Each number is 50 + 15 x the weight over its row's rms, rounded and kept within 0 to 99. Layers, rows and columns count from 0. The size before them is the row's rms in percent of the matrix's.

# down: layer 2 MLP down (transposed), 384x128, rms 0.0891, rows 268-320, columns 0-63
# up: layer 2 MLP up, 384x128, rms 0.136, rows 269-320, columns 0-63
down268 104:34 66 64 68 43 27 48 31 26 60 74 74 58 83 44 56 64 45 14 63 41 47 78 25 38 61 55 33 48 52 64 57 25 55 61 51 49 71 65 67 61 45 82 54 37 55 48 28 83 27 39 43 87 59 27 41 54 44 74 56 58 70 47 32
up269 103:30 34 48 40 39 53 55 58 48 81 32 63 76 38 57 71 38 50 67 81 40 64 69 56 34 49 65 54 50 60 53 68 43 56 52 55 49 49 65 41 39 76 52 29 72 63 58 57 34 67 20 60 37 44 61 52 47 51 57 68 28 48 41 55
down269 101:39 39 43 47 36 60 63 66 61 78 31 66 22 72 67 80 22 41 39 43 43 66 62 40 14 71 27 56 43 53 35 52 48 62 52 53 35 71 78 75 32 44 40 35 41 46 34 66 57 52 43 33 52 79 65 59 45 40 35 45 68 75 72 47
up270 106:41 51 45 40 99 81 68 27 48 40 23 48 57 63 44 53 40 64 49 44 46 51 63 52 51 36 48 78 59 42 64 43 53 23 67 39 63 45 65 47 48 60 74 43 37 54 62 46 41 27 46 52 51 50 40 42 30 39 08 48 46 34 57 40
down270 104:58 51 70 25 80 41 47 46 45 41 74 48 78 77 64 47 25 65 59 25 43 39 55 52 50 42 56 46 51 43 57 19 36 57 46 34 54 40 74 39 41 65 58 36 39 55 39 50 56 41 64 44 44 47 54 43 32 28 33 47 64 33 22 41
up271 096:52 56 39 20 35 74 42 67 24 47 64 38 60 45 33 63 58 45 09 36 33 43 35 49 61 45 47 58 44 44 70 31 69 41 48 49 22 55 53 23 59 59 61 68 29 49 55 53 34 48 67 57 58 50 47 41 33 46 37 86 70 43 53 67
down271 093:47 65 69 44 63 44 80 32 64 44 53 68 58 53 47 43 28 28 53 66 45 44 58 54 79 68 55 58 45 49 36 62 63 31 57 64 60 52 47 53 25 42 36 53 53 22 22 44 53 31 87 71 48 74 49 53 50 58 73 38 45 53 08 75
up272 088:38 58 34 50 42 57 55 56 57 54 45 23 50 56 18 61 41 46 11 55 54 50 58 75 61 49 56 45 70 51 59 50 84 40 50 52 45 72 75 44 44 58 48 45 48 39 56 42 36 53 44 62 37 57 37 60 38 45 62 63 54 42 59 58
down272 080:46 62 45 52 51 25 64 44 24 62 52 50 68 45 57 57 66 59 55 53 91 42 68 58 49 50 44 68 67 59 54 53 65 57 55 45 38 66 73 40 29 39 30 56 33 55 48 57 48 49 71 39 47 56 69 71 56 42 48 48 19 69 39 45
up273 099:57 35 65 27 72 66 54 58 66 62 74 65 57 78 39 49 41 60 60 49 56 58 73 31 55 29 45 96 58 60 56 61 50 50 36 37 36 45 73 40 59 45 55 65 48 41 33 43 37 65 70 38 33 60 57 66 50 42 51 41 21 40 29 44
down273 091:50 59 50 64 40 57 24 70 47 52 27 58 46 45 50 58 32 65 59 50 55 56 58 63 42 33 34 47 59 43 51 52 86 47 25 68 54 15 45 50 07 37 45 60 54 44 58 67 31 48 28 49 49 17 42 28 46 49 73 49 23 79 57 64
up274 093:32 50 71 54 30 69 50 61 47 53 38 67 53 38 46 83 48 74 41 51 48 62 56 28 51 63 67 39 86 50 70 49 24 49 61 46 19 55 86 65 69 40 71 37 48 41 40 28 32 60 47 42 49 63 57 57 68 23 58 69 53 62 55 28
down274 093:51 42 32 72 53 34 63 43 25 31 53 17 67 46 48 70 22 71 25 52 28 78 42 67 67 50 72 58 48 45 58 58 50 51 65 42 42 41 17 39 50 63 71 44 68 50 49 55 67 17 91 64 66 49 69 50 75 52 54 52 61 54 40 53
up275 099:64 38 39 24 57 54 70 64 62 47 43 53 81 79 55 35 54 80 41 47 46 46 18 56 57 74 60 29 42 62 71 60 59 49 69 47 32 26 72 46 59 31 33 39 57 74 39 52 44 32 57 29 75 55 52 29 04 46 43 40 41 52 37 62
down275 098:54 47 60 55 74 51 50 65 70 80 58 65 61 70 81 56 57 27 56 58 38 62 63 72 47 63 36 38 82 53 31 58 55 46 22 44 39 49 60 31 31 15 25 57 55 51 74 62 61 58 48 37 20 61 63 51 28 61 28 40 66 68 38 42
up276 084:30 69 46 56 53 50 49 35 43 70 46 52 68 57 45 41 44 70 55 53 47 55 55 57 48 46 58 51 49 83 53 38 45 47 37 60 37 53 67 35 45 63 56 57 29 78 67 44 44 61 69 45 52 45 59 64 40 43 38 71 43 51 32 73
down276 085:66 46 28 45 47 33 42 39 59 65 37 59 75 62 64 70 52 54 67 40 00 46 55 42 60 32 16 41 59 50 48 53 12 45 28 48 30 54 76 59 58 46 72 38 44 83 49 67 56 51 59 48 39 48 68 53 66 36 51 49 33 30 44 40
up277 104:39 56 40 26 60 46 82 26 25 67 39 67 68 59 57 45 44 61 43 28 53 68 72 64 57 69 39 59 41 52 44 38 73 66 62 44 54 47 44 43 24 58 06 56 71 38 67 37 65 62 36 77 51 39 40 53 56 64 59 81 42 39 56 45
down277 097:65 52 49 52 63 53 58 68 40 49 72 44 29 40 53 36 29 31 40 67 28 39 49 39 50 57 37 40 40 68 47 58 26 48 41 81 66 57 46 50 44 60 45 58 51 58 50 59 26 38 12 67 71 50 37 42 79 47 54 60 02 48 48 49
up278 104:41 22 31 55 54 60 53 72 66 54 41 45 71 51 29 59 45 61 63 53 46 46 38 41 43 65 66 43 62 46 50 36 43 45 63 38 24 66 62 34 73 57 42 51 58 52 61 46 58 59 06 34 63 34 42 40 41 23 60 65 30 56 51 50
down278 092:71 49 55 62 52 56 64 48 36 38 50 62 35 44 66 49 33 14 46 76 36 45 29 47 34 48 37 43 41 48 43 40 47 80 88 33 61 60 23 35 52 36 66 72 44 61 65 81 45 69 40 65 51 24 53 42 41 58 81 42 33 41 57 44
up279 112:39 52 17 26 31 55 54 43 47 61 37 48 67 26 40 63 58 62 38 58 59 72 63 54 39 83 58 71 66 37 80 57 69 27 60 41 43 50 60 22 73 48 36 64 49 64 53 19 55 65 64 36 62 39 56 49 56 38 25 57 62 60 47 58
down279 107:55 61 73 21 44 48 36 37 48 36 32 63 46 54 46 63 58 56 66 63 47 37 67 43 31 31 39 44 63 28 41 69 54 69 46 33 37 57 23 44 33 53 45 45 30 42 49 67 42 38 67 35 49 75 58 58 62 35 66 42 52 51 74 49
up280 107:73 31 27 40 64 32 61 49 45 70 29 30 63 51 34 75 40 52 26 55 44 53 90 33 55 32 68 33 54 46 38 46 47 45 48 66 59 50 68 46 58 38 33 34 60 52 53 50 27 24 29 33 39 59 57 56 32 46 39 44 76 72 79 43
down280 105:15 42 59 27 68 65 49 55 36 47 31 35 31 64 74 52 45 39 46 49 45 64 00 34 72 40 56 50 84 41 32 61 54 29 43 74 43 54 48 90 51 56 51 66 52 51 60 47 45 35 36 39 61 54 47 46 40 63 61 65 66 67 18 56
up281 102:35 23 60 58 62 51 74 45 47 81 57 51 40 65 30 75 34 68 13 49 30 60 57 30 45 86 58 56 32 59 55 39 44 41 67 66 54 34 57 53 47 47 44 53 53 69 54 42 52 45 53 85 27 56 81 58 52 09 51 40 67 36 41 36
down281 094:37 26 38 35 63 40 65 27 26 70 37 57 51 38 59 65 18 67 34 46 24 46 63 63 51 33 47 47 61 49 17 52 53 28 94 59 54 54 70 25 57 61 61 65 62 66 21 31 37 60 23 57 62 40 49 29 35 23 38 31 59 80 47 56
up282 102:45 70 42 48 46 46 56 68 21 54 55 53 52 38 54 61 24 42 69 44 37 42 56 64 32 37 44 83 45 49 42 43 50 43 62 36 49 70 56 44 79 71 56 36 65 74 63 58 56 66 65 49 31 71 40 60 25 62 37 57 40 68 09 29
down282 107:33 75 77 61 48 39 37 66 65 52 60 43 49 48 63 32 52 43 51 70 29 52 28 46 40 34 80 78 56 37 43 76 34 48 42 35 56 48 42 51 72 55 37 67 55 36 59 53 60 57 53 32 51 44 61 51 28 84 52 41 50 38 37 41
up283 099:57 59 44 40 59 39 48 63 42 36 27 46 60 44 53 62 42 41 50 38 40 46 84 56 48 16 51 53 43 65 78 44 35 46 48 38 51 52 68 44 82 53 22 80 58 71 44 43 50 51 36 37 53 64 34 42 35 60 54 48 42 56 63 30
down283 107:67 63 54 64 37 36 67 49 48 50 50 20 49 54 61 60 32 47 53 56 34 48 63 71 39 68 70 37 23 38 46 68 34 26 27 46 56 39 61 57 30 59 37 41 57 68 57 64 76 50 58 29 53 68 25 51 27 50 29 49 46 44 76 56
up284 092:71 36 59 54 41 42 49 50 58 45 37 62 59 40 51 70 40 55 53 41 40 53 74 53 62 31 75 68 46 40 84 51 36 44 72 32 62 28 68 35 47 54 29 56 54 58 47 05 77 35 49 39 48 42 46 57 35 35 52 41 54 38 41 49
down284 093:66 48 26 31 52 37 71 31 59 49 42 47 55 49 24 45 45 71 51 54 12 55 58 43 40 32 78 58 40 42 12 58 48 52 79 54 47 55 34 37 38 50 52 58 54 42 27 56 33 72 60 64 32 41 65 44 38 40 33 48 72 49 30 65
up285 107:21 42 53 38 89 40 58 42 49 61 39 67 35 64 38 37 54 59 56 48 46 39 36 32 50 33 50 66 59 45 60 54 61 35 76 66 47 49 45 57 54 44 77 55 61 67 52 43 35 60 42 73 35 67 24 58 41 37 32 59 34 60 04 49
down285 109:43 63 53 52 46 51 56 17 38 64 13 53 71 48 76 58 43 41 67 75 49 52 07 51 52 40 56 28 52 23 53 60 21 46 83 48 53 52 66 39 39 44 43 49 59 40 66 45 46 53 69 53 19 56 73 41 23 61 51 55 68 86 46 63
up286 104:50 50 48 46 36 75 57 56 41 49 40 43 62 53 26 54 49 91 26 56 49 53 39 46 82 49 81 47 56 52 83 49 56 46 39 54 40 53 68 39 48 46 45 49 51 28 67 48 46 60 37 74 52 52 68 57 49 48 70 75 55 40 36 41
down286 117:58 50 62 60 50 73 59 60 60 61 40 57 70 43 28 86 37 72 81 52 87 48 81 48 33 42 37 56 18 44 58 49 47 61 36 64 67 30 36 34 51 59 46 36 44 41 67 54 45 49 53 55 62 39 56 61 83 44 50 36 29 52 52 31
up287 109:54 38 56 66 42 45 48 65 47 64 66 44 43 80 21 62 35 57 71 58 49 70 64 36 59 30 64 48 70 84 45 37 57 46 45 41 60 31 59 60 59 63 37 60 46 61 53 36 31 50 47 54 12 45 65 58 46 47 66 55 31 50 48 68
down287 111:19 73 40 44 33 38 36 63 40 55 41 61 35 64 50 51 71 73 51 48 34 38 46 65 59 53 53 54 61 75 76 56 54 21 54 76 45 49 49 50 64 50 44 44 32 27 39 34 16 50 54 40 42 90 68 54 59 49 56 57 81 84 65 26
up288 086:44 32 38 42 68 40 50 66 55 50 76 65 50 63 48 45 53 44 54 59 54 88 73 24 44 31 42 39 60 54 56 37 70 49 40 23 50 35 69 34 89 49 66 29 72 59 35 30 39 66 37 73 24 60 16 74 60 28 51 41 32 61 63 52
down288 090:21 53 63 57 67 53 62 27 40 28 63 50 63 57 55 40 20 61 33 52 47 46 31 44 48 41 55 30 33 54 32 54 61 36 57 47 40 66 29 53 67 25 51 58 64 38 41 56 52 24 81 53 58 46 65 46 45 82 63 52 46 90 36 41
up289 092:69 55 50 58 37 52 64 55 39 47 52 68 51 61 44 46 77 71 55 42 18 72 49 49 46 60 57 35 21 69 77 24 54 66 52 56 47 59 65 36 40 61 18 63 65 53 51 61 36 56 42 61 36 43 30 60 35 28 59 58 57 41 24 21
down289 098:30 63 57 54 60 56 47 66 65 50 52 23 66 93 78 36 49 46 21 51 21 41 72 50 63 68 62 59 43 37 50 59 91 69 70 49 32 37 26 54 52 39 53 45 46 25 44 30 49 41 32 48 35 41 47 60 25 68 29 37 86 43 62 52
up290 113:45 37 31 55 79 47 49 46 52 77 32 48 74 23 50 36 45 63 39 37 40 45 70 59 20 31 52 60 37 65 87 41 38 24 34 57 47 74 60 09 46 54 62 59 35 56 72 66 56 83 67 66 45 66 54 51 45 33 21 50 61 77 52 45
down290 114:66 41 43 68 42 54 48 58 41 34 50 28 47 51 62 54 67 47 62 42 26 29 59 55 29 71 68 48 45 47 56 45 37 64 67 66 45 34 72 33 88 24 57 36 64 37 29 46 63 66 36 24 40 30 48 46 39 84 85 72 67 43 77 66
up291 094:51 70 31 33 60 74 43 49 42 43 68 34 78 55 56 63 60 55 37 59 45 48 45 71 29 54 46 63 64 41 78 41 65 54 35 50 20 41 67 27 51 47 56 65 55 31 38 52 53 77 70 33 47 50 53 47 16 45 53 82 34 44 52 29
down291 099:34 41 58 77 47 79 44 54 63 55 60 43 51 33 51 44 51 51 38 48 31 48 70 54 56 46 64 50 42 54 01 59 68 32 49 42 46 62 32 67 73 59 34 46 37 55 43 58 54 23 61 69 68 67 40 47 70 41 40 16 86 44 44 55
up292 094:43 32 38 55 65 59 43 50 73 56 49 81 67 22 51 75 33 58 56 51 42 42 40 31 26 23 73 54 67 29 59 31 42 37 66 30 58 67 66 59 51 61 40 35 55 34 65 12 32 48 23 35 36 46 26 50 77 53 55 49 76 49 62 40
down292 095:41 54 67 35 40 65 43 57 44 79 33 55 46 43 40 65 61 78 43 64 52 56 48 72 91 56 45 54 63 43 28 56 44 66 49 50 66 27 56 49 53 36 59 71 57 44 49 13 74 35 86 70 82 33 55 36 56 59 55 31 57 44 47 29
up293 100:12 00 67 34 72 52 18 42 33 74 51 52 48 45 39 47 44 71 35 45 51 62 60 56 60 41 74 63 31 59 47 39 55 27 47 47 41 45 53 74 19 57 47 55 36 65 70 59 26 61 40 41 48 61 56 52 34 39 66 23 70 29 31 65
down293 100:35 52 38 33 34 38 12 51 66 66 41 57 58 38 41 33 57 55 24 50 40 47 16 63 29 47 44 45 66 37 52 38 61 57 35 42 53 79 60 50 41 60 47 62 57 59 50 59 51 63 64 59 60 66 47 65 43 63 45 49 61 40 23 15
up294 098:69 51 32 14 34 32 34 61 58 48 59 28 67 55 45 44 38 61 77 50 47 57 60 53 42 66 49 54 49 72 50 32 88 55 32 66 38 57 51 42 42 61 34 46 58 25 92 42 58 61 74 57 28 87 33 72 68 38 34 37 46 43 41 37
down294 097:60 58 40 54 56 47 61 89 48 21 43 42 31 54 72 55 26 60 22 34 24 41 29 51 42 57 35 45 67 44 29 49 37 77 44 56 58 59 36 54 61 43 85 59 56 46 14 50 50 39 38 47 40 38 66 58 57 44 67 33 64 34 71 61
up295 108:16 60 52 83 43 53 53 49 46 74 61 64 66 49 42 73 46 60 53 23 51 40 76 41 62 47 86 48 56 50 47 49 63 40 60 46 13 55 44 39 34 88 56 48 56 36 52 38 55 51 33 62 62 45 36 44 21 57 67 46 46 45 36 76
down295 103:43 47 41 47 28 45 49 39 50 40 39 35 10 30 46 58 51 68 60 52 29 53 49 23 53 61 50 31 53 56 57 18 48 73 53 57 35 48 70 71 64 42 82 29 45 65 42 50 43 57 71 32 59 51 34 50 38 72 41 54 62 16 39 68
up296 079:40 37 41 40 58 48 89 38 36 69 66 57 55 43 27 56 58 78 35 82 20 71 55 55 41 61 70 44 44 72 67 58 62 47 56 65 46 49 65 51 64 65 38 48 32 50 36 40 50 61 49 71 56 44 49 82 59 36 50 26 46 56 26 39
down296 073:34 37 49 65 53 56 24 45 19 29 43 46 26 47 54 72 54 39 52 17 79 47 39 47 47 40 52 66 43 64 58 40 55 24 41 20 59 42 11 53 41 58 62 54 82 61 48 47 56 39 53 54 38 64 46 48 60 67 57 56 38 48 46 33
up297 108:54 66 62 48 66 32 62 45 38 60 56 40 58 63 62 54 90 74 17 55 35 42 50 44 59 42 51 53 55 67 71 43 62 51 52 31 39 26 56 47 37 60 49 35 80 00 51 70 44 59 60 68 40 51 41 63 51 15 04 72 35 60 44 36
down297 106:54 70 50 71 34 56 51 58 67 31 34 38 36 53 43 66 44 68 68 60 31 45 47 51 88 60 63 48 44 37 54 42 57 71 26 42 92 31 47 59 45 59 32 68 45 56 65 48 52 17 40 49 29 36 41 31 74 57 65 99 56 29 47 51
up298 099:51 19 20 31 59 54 34 42 61 63 38 53 71 32 50 45 38 69 26 36 55 55 74 24 43 54 40 67 55 50 51 27 67 34 53 78 62 35 52 41 46 43 44 74 40 38 74 34 47 64 64 59 40 60 29 49 65 54 57 35 63 35 61 49
down298 096:43 62 78 67 39 36 66 69 62 35 49 47 52 60 64 61 59 29 40 34 37 69 50 68 40 56 47 54 66 47 30 34 30 41 41 39 52 49 44 35 50 46 41 32 63 61 52 55 58 54 46 56 94 58 46 65 40 42 67 21 33 32 52 81
up299 100:36 36 48 39 74 41 52 28 55 47 59 67 79 32 67 38 40 63 53 53 48 46 67 36 67 32 60 49 45 67 44 54 60 22 45 49 19 63 70 30 43 35 61 07 49 18 83 26 53 40 09 73 57 54 31 65 42 48 34 43 25 82 53 46
down299 088:70 64 52 76 48 42 61 54 48 43 44 51 66 36 75 42 63 60 73 56 40 43 38 52 68 30 42 75 90 46 59 54 71 40 70 33 34 58 37 45 38 47 50 41 30 63 28 59 68 46 53 58 38 69 51 45 34 53 08 55 53 77 68 54
up300 082:56 53 52 44 75 59 55 25 39 52 57 37 41 55 56 45 53 57 45 44 31 39 58 42 44 22 59 35 45 54 57 39 99 35 44 57 48 62 58 62 52 34 35 40 71 52 63 27 59 45 48 79 21 64 24 52 50 48 53 37 44 38 40 27
down300 068:59 65 59 47 65 40 43 36 40 64 67 68 47 30 34 43 38 67 33 47 39 83 73 23 46 50 61 42 47 45 21 32 36 42 48 39 66 47 45 16 33 53 74 50 69 75 40 44 64 38 64 30 49 63 58 51 57 45 41 33 56 58 48 46
up301 084:24 54 35 27 56 61 61 39 35 49 46 42 70 57 58 53 57 64 46 61 55 49 71 49 38 47 48 72 47 60 89 47 45 41 35 24 29 75 64 55 63 31 45 58 61 57 45 52 50 52 35 51 31 49 39 47 11 57 61 59 63 48 39 46
down301 088:58 59 67 44 32 42 58 46 00 51 56 35 55 53 49 76 46 42 43 44 35 47 25 57 59 54 66 28 28 57 40 51 42 80 48 48 47 56 50 28 85 72 60 58 53 40 10 58 57 50 67 37 54 50 67 65 47 42 36 12 55 89 36 55
up302 103:33 30 51 24 58 98 53 63 70 81 35 56 36 71 67 71 81 77 58 58 49 50 55 46 33 67 43 72 83 41 58 24 41 52 73 60 53 18 72 39 45 44 50 10 52 61 49 47 42 51 71 38 61 61 38 55 45 37 33 36 59 35 44 58
down302 094:57 35 32 40 43 41 64 21 38 32 48 73 62 67 51 62 26 31 39 21 16 41 76 29 62 41 42 31 57 59 70 51 44 50 55 51 35 64 75 58 59 51 70 38 55 43 40 40 71 48 33 37 39 44 80 52 61 56 23 59 51 67 71 31
up303 086:36 38 13 33 40 84 43 43 64 61 36 57 80 48 26 47 52 37 49 68 41 32 45 75 52 63 58 65 62 57 58 59 52 51 48 46 40 62 49 34 60 73 52 31 39 22 65 33 36 62 58 52 42 56 65 57 33 52 53 52 41 70 67 40
down303 090:47 42 56 72 73 23 63 63 48 44 81 73 43 53 38 67 62 60 33 55 32 71 61 48 52 56 59 31 41 56 33 49 35 46 48 48 70 41 57 49 68 43 52 50 66 30 38 31 47 41 59 51 51 34 44 47 45 47 40 13 41 93 00 70
up304 091:58 33 54 45 75 39 37 55 67 42 69 45 59 51 25 42 42 33 42 44 45 84 54 49 58 72 29 83 79 57 53 43 65 34 44 42 43 45 55 40 59 53 53 42 47 47 35 47 31 37 24 49 42 56 44 53 55 35 51 38 36 57 41 71
down304 090:37 43 65 37 59 54 50 40 34 31 61 34 55 95 18 34 74 43 67 39 53 63 65 87 53 65 31 27 43 34 30 68 40 46 55 76 43 45 28 58 40 67 50 28 47 42 61 64 59 61 65 55 60 38 62 59 43 64 52 36 36 65 43 31
up305 105:71 48 44 48 40 66 79 62 60 47 38 63 51 61 52 58 30 52 58 43 31 63 41 54 52 57 72 37 58 90 74 54 46 58 77 43 36 13 59 52 52 52 36 38 59 47 41 24 43 46 63 97 19 50 57 49 37 13 52 49 47 75 64 46
down305 116:74 43 57 63 40 52 44 64 41 63 79 59 81 69 29 25 39 57 47 63 43 53 63 31 72 75 60 58 56 90 77 13 42 54 50 46 68 57 61 52 37 39 32 65 56 39 69 47 52 41 34 39 21 47 25 45 48 49 74 44 49 27 61 36
up306 098:65 50 50 17 47 45 49 62 32 42 28 61 36 52 71 55 69 47 88 36 55 72 78 27 21 65 48 45 62 86 83 48 57 40 63 23 41 39 61 45 75 39 46 54 51 46 68 32 52 65 36 63 31 57 51 50 58 30 11 42 29 71 46 60
down306 095:34 29 54 37 66 44 77 18 54 39 59 44 37 18 53 63 30 31 75 40 32 55 53 45 28 52 52 38 46 62 40 49 39 51 40 53 28 46 48 47 59 49 29 63 48 47 43 74 57 64 53 51 51 71 62 35 69 45 72 56 27 71 52 52
up307 102:35 37 42 56 86 37 25 75 56 62 36 34 66 25 43 37 38 57 56 38 37 34 62 47 28 57 51 49 53 83 58 43 41 26 38 68 50 66 65 53 67 34 45 42 38 53 60 45 49 68 63 54 35 38 44 36 68 51 45 79 53 56 35 59
down307 105:32 24 28 63 21 48 58 59 76 57 40 58 38 59 58 67 48 60 40 37 42 52 61 72 35 57 16 38 45 23 30 48 24 52 72 60 42 51 68 54 43 65 56 40 46 66 43 58 57 53 33 64 71 67 51 52 51 51 62 29 61 31 36 45
up308 110:41 50 53 49 48 65 82 63 24 62 62 61 62 67 46 67 61 59 42 21 39 68 29 53 40 68 63 45 61 62 57 40 42 54 43 43 42 48 73 52 21 50 58 45 25 06 45 62 52 42 24 81 24 76 80 37 52 39 52 57 38 70 52 42
down308 111:39 47 72 81 80 57 58 57 40 73 28 34 40 74 59 38 30 65 63 61 45 60 27 59 34 60 30 72 46 50 77 67 37 51 59 45 43 27 47 41 47 46 31 23 35 55 42 44 50 39 43 70 60 49 27 34 41 57 58 38 22 35 51 63
up309 098:36 68 37 42 71 73 43 26 80 66 35 34 61 64 60 70 66 52 35 38 48 52 48 51 41 53 85 99 62 43 69 58 61 49 66 54 31 34 57 40 48 70 56 39 23 75 72 37 45 54 27 31 67 45 46 39 48 44 41 71 53 38 31 47
down309 101:81 67 51 50 56 44 50 60 43 54 61 49 57 37 53 63 61 24 65 48 28 46 60 77 50 69 58 39 65 59 56 59 51 65 39 57 29 26 31 48 57 73 65 47 39 26 18 64 44 40 29 35 60 14 40 38 64 28 45 61 35 56 26 52
up310 088:61 50 56 43 66 51 26 46 54 26 33 58 55 65 25 68 68 68 35 63 38 57 57 32 57 16 51 54 67 38 61 27 56 63 73 54 50 45 76 66 68 62 39 74 45 69 41 54 41 61 74 47 60 42 38 61 47 50 23 55 48 26 54 68
down310 093:18 54 82 45 33 25 77 45 35 24 50 37 49 57 38 49 37 65 58 61 33 35 60 49 44 70 42 63 18 60 51 75 44 49 66 60 53 52 67 56 59 21 25 69 59 56 40 23 23 89 57 38 37 53 33 40 60 63 41 38 65 28 43 53
up311 102:48 49 41 37 65 68 66 49 43 49 58 34 73 51 56 50 30 63 62 41 22 43 50 42 20 68 48 63 47 69 45 48 37 40 36 53 32 44 56 43 38 45 43 44 30 53 64 32 51 62 61 45 50 62 45 08 69 54 60 72 35 50 36 27
down311 098:36 56 36 56 48 54 46 50 46 41 56 46 55 57 68 20 65 88 53 65 55 42 67 54 74 92 59 55 40 58 55 48 49 52 33 56 59 57 28 47 32 46 66 61 56 49 55 52 57 35 51 41 42 56 76 54 80 69 44 53 42 16 48 47
up312 106:40 34 65 36 64 64 44 51 54 52 37 58 45 47 62 53 64 67 49 14 35 49 44 54 31 36 62 49 61 72 52 38 39 24 51 24 66 30 74 43 43 70 44 59 39 40 40 53 25 55 61 17 47 53 26 50 47 63 52 55 75 36 36 49
down312 109:87 89 66 58 52 42 33 90 55 30 41 59 53 36 54 56 42 62 62 43 52 42 60 40 65 86 49 47 46 34 43 49 72 28 30 59 71 44 35 36 55 38 81 57 64 34 45 52 45 53 28 53 42 41 72 34 64 50 40 46 50 64 53 77
up313 105:63 48 42 64 76 66 69 80 46 46 74 41 44 43 40 64 54 45 16 57 42 61 69 34 52 61 64 38 40 53 80 45 61 44 44 59 53 35 65 39 31 65 61 48 43 26 35 39 33 47 59 58 46 69 77 50 44 17 67 67 48 49 24 31
down313 114:46 30 54 25 34 61 58 64 45 58 61 82 91 30 53 62 38 40 19 40 70 57 67 32 48 26 42 58 43 59 42 56 37 31 51 49 47 61 70 31 33 41 62 77 41 56 48 48 72 49 67 56 32 55 58 58 41 28 87 47 37 32 36 49
up314 108:49 61 43 66 54 45 53 70 63 36 85 55 54 68 32 55 48 66 60 58 47 54 69 57 53 44 35 56 43 70 51 22 43 47 54 47 62 40 65 35 48 45 61 32 64 70 57 27 47 65 54 34 43 63 40 87 69 49 30 40 31 37 08 23
down314 108:55 47 48 66 42 55 34 59 33 57 52 53 38 53 36 62 34 38 15 51 21 46 26 44 24 36 55 59 66 42 59 82 32 74 54 42 64 48 50 52 47 72 73 44 70 48 48 47 44 60 67 46 41 54 60 54 86 34 32 21 70 71 32 32
up315 100:50 49 28 33 29 54 47 46 30 55 44 53 37 61 63 62 61 47 34 40 46 71 57 43 65 51 98 81 55 34 65 28 74 57 83 60 59 51 64 47 44 54 43 58 60 30 76 32 31 37 53 73 49 47 66 45 34 42 41 56 65 54 67 29
down315 103:18 41 27 36 41 06 49 38 72 28 76 67 37 47 41 25 65 32 20 53 23 72 49 73 44 60 61 59 64 45 32 42 65 63 71 51 65 68 49 59 45 55 42 55 68 59 60 46 59 53 33 61 62 48 74 43 65 44 39 67 46 71 83 44
up316 094:56 64 57 45 96 49 38 74 70 63 39 72 60 39 21 44 64 50 58 42 42 85 40 57 42 53 61 60 48 44 69 37 55 41 39 47 36 60 50 58 45 77 53 36 39 50 75 62 45 35 42 50 42 43 78 54 48 29 39 46 42 63 44 66
down316 087:56 65 77 52 36 79 45 19 32 63 54 39 58 40 50 51 40 57 41 32 26 51 64 62 72 40 70 52 61 52 22 55 41 41 50 47 49 50 18 71 38 55 62 75 38 55 68 61 46 46 69 15 24 50 52 25 52 53 49 52 34 50 78 80
up317 103:19 64 54 64 67 20 94 30 62 55 63 46 56 59 46 61 45 52 70 48 08 67 45 51 39 43 63 39 33 45 51 49 43 48 68 45 61 64 55 50 51 43 40 54 66 58 50 61 53 38 43 64 24 79 59 45 38 56 68 33 59 67 55 44
down317 103:70 50 76 02 22 51 35 48 54 57 52 53 54 40 39 57 72 45 44 70 52 48 78 45 64 35 49 55 80 50 53 45 39 60 05 49 63 40 51 11 72 59 75 59 36 74 52 43 75 30 60 33 61 39 32 38 83 40 42 51 42 34 63 52
up318 088:45 34 19 43 52 70 61 63 54 66 50 54 69 58 22 40 29 37 57 46 32 57 66 63 51 47 45 55 48 55 60 56 76 42 63 53 55 71 54 47 77 61 16 42 58 51 42 45 23 35 02 62 11 67 51 61 57 42 44 45 38 40 43 37
down318 080:70 60 63 46 56 40 52 20 33 57 45 52 39 53 44 38 59 00 48 55 20 35 45 56 40 52 67 54 41 43 26 52 41 50 40 56 45 56 31 46 62 61 72 40 54 48 59 52 55 61 67 69 50 59 51 34 50 48 45 71 50 64 79 43
up319 099:27 47 54 56 69 24 54 46 55 60 58 46 46 48 40 58 26 48 66 35 34 69 29 40 32 45 54 54 35 50 41 55 45 37 83 25 56 68 65 25 55 47 52 45 66 66 47 55 37 78 42 37 40 44 52 40 53 27 53 75 81 59 15 64
down319 090:37 48 58 64 51 61 57 58 64 69 38 49 35 46 60 53 80 31 65 44 42 44 24 35 28 83 54 40 52 58 52 46 46 45 72 53 60 25 62 42 31 67 32 44 56 25 57 56 55 40 40 27 94 61 54 59 59 73 59 34 57 43 67 48
up320 111:40 29 68 47 57 58 60 28 68 40 34 30 83 41 51 64 37 75 27 37 46 61 37 57 64 51 77 64 68 41 63 45 43 29 76 19 64 59 54 33 25 58 50 30 58 59 62 58 43 40 14 47 61 51 64 41 50 52 42 32 55 52 37 57
down320 113:49 78 61 56 36 45 37 10 35 28 45 61 61 37 50 61 43 50 36 39 30 61 42 68 58 41 68 43 49 42 50 71 69 50 40 49 86 46 59 68 46 45 53 52 52 33 32 63 46 73 41 34 36 35 39 52 55 66 59 59 55 53 34 31